Part of a small language model's weights.
Size: 14 layers, width 160, 5 heads of 32 (1 for keys and values), MLP 640 tanh GELU, vocabulary 1024, 4.08M parameters.
Each number is 500 + 40 x the weight over its row's rms, rounded and kept within 0 to 999. Layers, rows and columns count from 0. Numbers have three digits each. The size before them is the row's rms in percent of the matrix's.

# down: layer 4 MLP down (transposed), 640x160, rms 0.0882, rows 60-97, columns 80-159
# up: layer 4 MLP up, 640x160, rms 0.101, rows 61-98, columns 80-159
down60 099:510512500576477467477477493481544497529526467450519475463493474509443485483492558487517594522558477544501482525503472490499536473532491486519468497598457520445481482536476506487401452508425542452454584586450466451555480513489551567447463451
up61 093:463472438519516493477450494482555493469466481508517452467466503552445511532499498529570506539602501471539554459508462490476513530480469500570499472500559501390468458497445450462493513556511507515462533492405473541486513494564541505489498458
down61 095:515528519567428495437494507535463438458541458481516524590498472547493497498421549489544519414510505500540526491504515466550474487532602485574468510487483514502498447570516450527424500536503522496461578429491482467454557504462491497512457507
up62 100:472500462494508492548559525586540448508604487529545455519464514446464492556468410574497500471526489510538489525610493541509532480502483478490446551515472492476519455505510435567493509478481489448478527530562529467557446517440445531510545440
down62 094:515442539425488572491500492470535524440451527492527441478451490552482485493445499562549497519501428485534561457526496539443548494483584459549479434540516515464441543518519511428508512456538587546482489556524447474514521532501495555545494451
up63 081:450505466503540540535500495496536548504452482488493508491537550571471494541475499433495452457478565481507499439491491519460589488511589485462530489506459573527529484459417468485485532506471551478462501441522500530520566417542569484581490412
down63 100:564512384537514500509464489412505497448485507542473496624537433493550529542533508521511525481531466529583501504447496523512440472459505467509485459533470513482415509461483524568524498559462443546456549546526471515526424508474438519462477469
up64 092:477465475550485516556480466522484487505548523529548545494538528502410434472495491549484516539481557456498498540501520467444531546518491578501509494529524530483493521550573498549450454488499501493462532487501531409531474589469493427502555533
down64 090:558496537475511467449445520501528517516503481492463500594535521525443485552534540533492505488535473486492530522480472477471529459514454444499505518560546510489514523448467428497475535440550483480544505519502459495479522466492485480466501472
up65 152:552581455453497543488485514616510528466550461481505531496505531533484464468473555470424458475479494501482510473546471536487392581512497523448520497497476530486440397502480495446431534452542414530484500477502534456547546498484460513510462506
down65 139:505564463384475545502528535575509533510458493500504550516544546521466458494479524589458458467465458545455496506517498518513455566540541500482494469527507595510474426503499425489414490465491484548506449537466492533545501451556518516538473519
up66 105:510454495549489539481516470579493563489501472502551553528509539492462456492502458454485530529566516524474521497492560486493444511548497516477446459504458545539508514545450500474539559570449555544516491486536501488533491485457540503446558501
down66 114:515526499433441454472544492417540465484427530532522470526466522590507545504510588562558449458465518527544516517523453527522478524526425460447464541520517518510506529479492498532492489502561507479569523546501534552491492567473471515562521539
up67 091:459522508481523534544593505512558395468541495519517546485502476502515486482505458511474446477424605463401518463478479552490477483457494510507495485541466512500514419501460499443460545560492335457536467506550472461515521528510504536507496488
down67 096:502534522489463501473447482480466516529523442484561513523470463561454507491502536553424542579551465483475492524560533497608503497479483505467527538452539476474491505522534474561487506516560415505525516456494556493466528473535522508495556472
up68 096:526480526575458432527450528495542527522493428489521568508522543502436493477476553534510487477482428481479436485531512438527439511481568466505500549489543597494482513484470483519481462420548578470513509391441489498480470468469465541520535486
down68 095:509455470466490514484545427483391526399502501513515441466489517539474533472479532455523454504465614507536516494481472567565487464501507515596473477495424415450498538541458499476435552565573505496538557469498523488525505486487554578498457443
up69 101:478452489424483504425479546477494442587624553540494560549507480541480481533485525450487516500500474460518529509433508491541517504519469495458465547530491578510450571487485524536495528506391447537557482539539565508441513452518541552451497515
down69 104:540474497513561518551441477509538446522502493529630529485518487502562534490559508493459573460470506473509408478443500493461444528489539469522488516538511502482523493505581497472490465487530525546533499520443503445570523418566462572498539407
up70 095:503516520529499502557483473477532475543461427455441528449539595448492444461464528471504454480494497437534461574530525467526454495606548503476501480445534526439475562489510539513524477485518535448497479509524480496428498518484499464498528446
down70 102:553444519544501525452501519481574463547545425534505499457509440570549541599532524523543562498545520508474562449493563417447454481488455583498502483543558476562509475456541530519482524495509511466511500445536549536540529480490575417535540472
up71 139:487584622433454452508509536518452519556500573422495506451471480415498493505469507464550546505474458514503458536485407531487515446552497534485543516503460443466460446482465495494478535433493508517540493470488508561506529505455463516418529516
down71 126:493506515469530446480514453622503558498481520464505545408493554466533466510437500584541494538557474452495531536486450478454498465551494476553503458509485493464478513519509508489561529480465495463505506532505526524491506518488500551472497483
up72 087:517504513522474463483554488524504530563483558529572510510551453478454481470475486477508501481512513478451553513463492480545437508435461432502465518435474433464467459477556477487554554577525475484539474459538583551432463470467494412496497474
down72 091:438409500430520494501460441439456400454533566522484539453462540503560517511497518541522541520460497497563498460504446508580554528561495491509509462462540532480476478498491465479507480479473502566617500540534465423526536572525551525533495505
up73 099:576457485550445554477553438483517523497445495453466491538462493458502448448537560406468458521508501480541459513519541423518515503541424516503552522463413446485511486511478506568528476476551532489493525522481529496553532438571537513485512486
down73 098:452486518456449506464514532490517545540479465514431492532492469512390472510481496486454485507498521471549504500519486559596444429488553460445478583504536473467501458509481518500539484408474573500461494488473484527484543440615483617471532562
up74 100:550514500472514508453546466481534406536470471539445516531516439523480463559499487510482542432503521456466460462444495500556531447475398573509457491458523462478475436489541495470515564446439435418484559412519506504508518517543483475536471516
down74 100:465602399481533533435471573551516511469485428534543476527485555469458515488517565433472455515534510575415493439512497479488518463558473522482522478520515516542479516461429486479508467469416551441413475520467562490531445477541536552517596562
up75 102:497424496531519550502394513481540502423551458479465437557561465499476516514443485496549588463501467432470460584545466479494516465468503502563612502489511504530508513501538483507548432468485502524534486519515556461481467490462391506438507523
down75 105:522494506537514527440454434541482494449487517459504555421532458526550467461502485541576525497585464474508494536502527478452558462501501495467529473452501519507479445452536476551495498522430518534510497556573533560589453517505561484542458524
up76 088:584451510455486470509448556507474454514455467478507523473511442491503512474524441568494478479525514496605465525445528560472522474481477416525495477497494568556447548488504473465470528494470518513530395499451539527520524525467525443460493540
down76 097:486469508488469550494466491571507543538512440516440472542490527517483500537587531537503530639517476525396528475490484559498479494431494495543548473570469516518517571471468516510439464422518522526560488555475529531527521539461538548507553539
up77 112:492502559487470493555491493578569500566477443520465460579485507484532522495516444459543429473498462465528532446500509478515502443538564420493487556548550438481532523538483500452559514491555516420447496538553457544505560463439530412531451523
down77 106:513442498440461444543531481511493463457453501488464448511513493561489481473487514407471468507539551510443503505452520499460460537554519442538548584508469512472503473489508511479488541483508483527582415487504567525502523509455493448531532464
up78 098:527494534570430481512521491528510494448473493484439487506427506495478495533531529591550508487474505463444514463420555450465512502544428530463430498520443507522595514454516502540467503506470490538538389537485538512519531551529503450490530538
down78 102:478386541501518552490472435516472479484471577598478542473497480570536506557501525493446478437501500472506477489589432495537512507528474543443464451490493523551521519429487517504521499506521517534533519562505438476468480582497453465429518552
up79 073:587467514464510501526592517515513501445478526549556537499519493415479562519509553581479432496460488508423532492506508535470481434559480454518479490513464532484497383538476529515501498503471530462499520462463526475551480588509461479511497555
down79 078:462475524573510562493455476425391453455473451421536446434522544563521504509478497418486531546513497489528499473494478523580473449486478407581507493549523502473460444500503533506513487505510431536525541515445502471543490472516420485488495561
up80 107:467531543529506518533497460545462549457573472487444471455478502493499489465507451536482461508445531474415408493514553527452526469475534462509496483494447559525558481504547497502448481490425502480556519481492505510536541521433404475437597444
down80 100:526489514483570511459475424532527519500510525460468533467502474516468473565547491495566460490504482533485474524444471458533521484558502501500538491485453491499493541522429476459462503427496579504514480567452565461510550490416474427465503503
up81 101:482493495488455451541504507465561501474571478569453503562482527552494470510439523520450459521497502485493480493541494489468452527482475457521489541470539410479470487497517479506487490488514557537509528413493563529416542512525480506515507461
down81 105:485469534474492461496498481469503514486466585537495487451493595476510478521436518552480485402457403524497521444507533483485536421519510513438535450507439510492505488553481521531530487518446554502498532530563483546586459545461461468561457516
up82 109:524511497473456519578482506534504483505520454529460497491579586529496444393601537477524460472514475456480416519508501527501505505531600535548425530508487429428481476437470492494458504477523506472498497511456568475478495545467474569449544512
down82 106:541510488517478566514480558506464458475508515444520513482541501512457502421515462484517571486462515538459516581498462518473421513492581517496463575534519471505488484462474613550489473548465463521527541553505466406514531539502525523495466488
up83 088:524449530488546469467509542478464438470500496503506484402493455441488483459493479535474526466499526520548497489536526481508493517525455441467453535498490512490525535455510530535431514563552472482491416504558502450477503527448533494497468467
down83 093:498502525523559501560453508518500539545518512509509481437506493562468513477539484432556479528488550522414472564513518525501547567530496505485540468477502505487440449384511553507418491480545509528490490523515547436464464439555535409469496450
up84 096:537473499434543528542513451600498524494527486585491540459459485525460522520540523509557432462518433492533459509512529541560430484492537529498515500514504494515459465506497562530549491450548555539507545526524469510581419566520482468547510513
down84 092:468547480477433452538509434455485502419529531471546510552514506519508477495513511479465508563491519535513531496443469537520533436440499503478469437451537466424562585594434477512468572537488505503524521465524499539515524461520492485522506564
up85 105:370564502516503447453511496468529532453431409564561482423539465496506489527463519492480548502488526547483547450482464452501495563439543467438547471507534493516476459493531481492458525435433594583471463498490492502558481460521510514520595494
down85 093:516518466525522525457459535463453546445546560502495547515566493571516515475594461428589474494517411458490508508495554546498509491479457454431545624418530521500471528440497547463572509528461559436489504526557470498474492486464517516425496479
up86 118:487479467485462466478555556481507472510459468469516548533555504528559526458598492422417499477567519497450437451484532517476439522494547544497520509521485569499507425506542474481487433482465548445474483529487538531494506538516482429506505454
down86 117:553424499551516539451476422512466471556542571528501568536486502419539475536502508444477498423531486489556526476427528528571505492479490542521482468548499507477534446502495496503495493546480490516507585461515527456524474473420467545552531440
up87 102:545466478490471512478482562483472466475501512551542517424482478506508514462477512509530399514499456482478499606483453542501509517455522436436490548542433476412513474457602489532569510571528485573547500438462522541489497507495520519483504573
down87 094:469486511555493492493465475486490443537522548487508418489571483452534467505550499557524518518493567525476482451513568482547543532552539472513492529564506480480467595533550427468456482517521489501499504564527414495536507530548522534479489458
up88 097:472556476526552493416545502482502548562522489555469527486564459512519532534490446518472466454486499376506492508498499466557550542518527439536609449519420548577476596479549530592532469516483435523483525501464509486475465510528459505474548500
down88 106:556512491485532489513486418465473530438556471546475435425473520439502551561514484468551527538483497495467476420456513483582543492461498537525513509508452549494503510518524505497451485496500511414527504554448540524499489500524524539568600491
up89 083:459525467483528434510508496482463449477553524515494458455431567505455528521527474499528551454449503525487488486522441507526487568556519529533567468479527535551485496470426471520466529434494552433490508506577539530473480406479534509550517490
down89 092:497430503505523395501551523484531441518516415507460524534531538546548540462491467480523459541436503509485500492521502540564504486495498517495447455542488499480490532471525498524530598516514447472508404502522492447483426483537438498499501543
up90 090:474520476533537467506564484498575529456511503507450526540513545567469427489487494504524492536568470498478557447545562551464504463505483495403392503464531475521548514546511515480467525530545507575533511519417523440530552507503480434534547478
down90 104:469496481560457506448482515595463491457486516587509466510531530480552433525466494502504492511539502477530514454458480485517507435509444492518543518409451505544503561511478446490489535505569488505468520492452468520456417518485545450444526514
up91 095:519455504485490539471506531463549515485541449487508518612423488523474488506520508493460582531497505439556519495509471482437556518474521545528606547505477492459443517535499519497547517487460532561431512523498518485537429437512497429505534472
down91 111:546482581566540557419506515486510476529512530494498525576529467510419486454597531476515533498485580456539487413545515478503533426522439465463537525508458470460538524471500485484568474524553475541513492544586567512507480526412539464511514513
up92 097:451527502557538488539529442535514548502514514442501516499521524481502559515482473466460425494458459511525464477531466505480508444470514461528434417478486567555448492504501476526545494498467447520503492525522505479503524458468437402539536567
down92 101:469481557463524505525570442498511504501509521433531550498458559535514569490476525467575473506602554496588430539561432507518466515504513539467484497542446517474423537480466522453488443451523483553572524508516540585515527496485456548494548509
up93 102:479463482492491485595596517457497470584521497447484452502588547481558493505450448469459489452476527558561550489489573436532533492500552507493499541562451507522506531504442516499491521510499518553597532490487554532518542557400513505505547460
down93 101:422537502484530545518513451436489412518484477473460482458580520444445523533469579591527512508425493416518515451515493494532502524534532519536523471475406492444458504555508519538455522499492506462508542488502530462526449478447532530504465535
up94 114:564424471531557434539450436586500526524510490507504453484572507524509527577456423465546412456514485458459548488514452509529532526489559509473487487490476587576483517516526475393447494553471490473542535509557555510438518489440552533513490437
down94 116:508468564477520503541483503434573583518487514525459511549529486546466511533491487509504503534523580493524492482480461483540468497447487444581455445408504458528515494494460526498396563494528511553455546472501521494469483460455536507471536565
up95 093:432511505520457567516478571557463529543558516529491461466481508570496488495454520508491476504460557463583579516511431546499532540492473492477498582567455475559513540494460543515504506513482433518484542475491460557469448472508530492515536511
down95 095:504468472501510496506512421555471535543482483469498474517509454495478533453464503490482489519377566464530432563485443471467473558502491530448459508488496446510509488481497486500583527499498525491499476493520462534431624467533417490483438520
up96 104:528563544478453578506462563515419535518404475525541488532562473440491478522563477474452515444489507492470544538481468444491559495546438455479535506528525521437529511381533438567501483511523433576497439476504576519476533483569526529521547441
down96 098:537480512512474528508526485569447551512466466493501474508548527457453477487589547461487465411488491516452483457437406495532419495468488527466525499506555541549458489432534465533533543516480498477452510436517497541454499454476531502535544484
up97 117:494577503513506507545514500521582544492458460460516476550411479489474452520544537512501519486478534491464413540566503560463538461516555564490506434550573462518482554476413459492478543458472574520491430507503472557508532495396499619494527494
down97 118:446490612518524528557501492460487458567476533464513534485522448454516600482509550443523603516444535494527485514487505473427469546523484557483467559460504482521565393460575476545485460468582531483452555456476479510514511504454513550450486481
up98 091:526453510496506488491437510466510480534515511569443557486568467490459552465555561549512482506400422495514519526529510570501460521560480516504442504466429500497587474487416587522488546549526498506509469505523477545530512509434508483407483522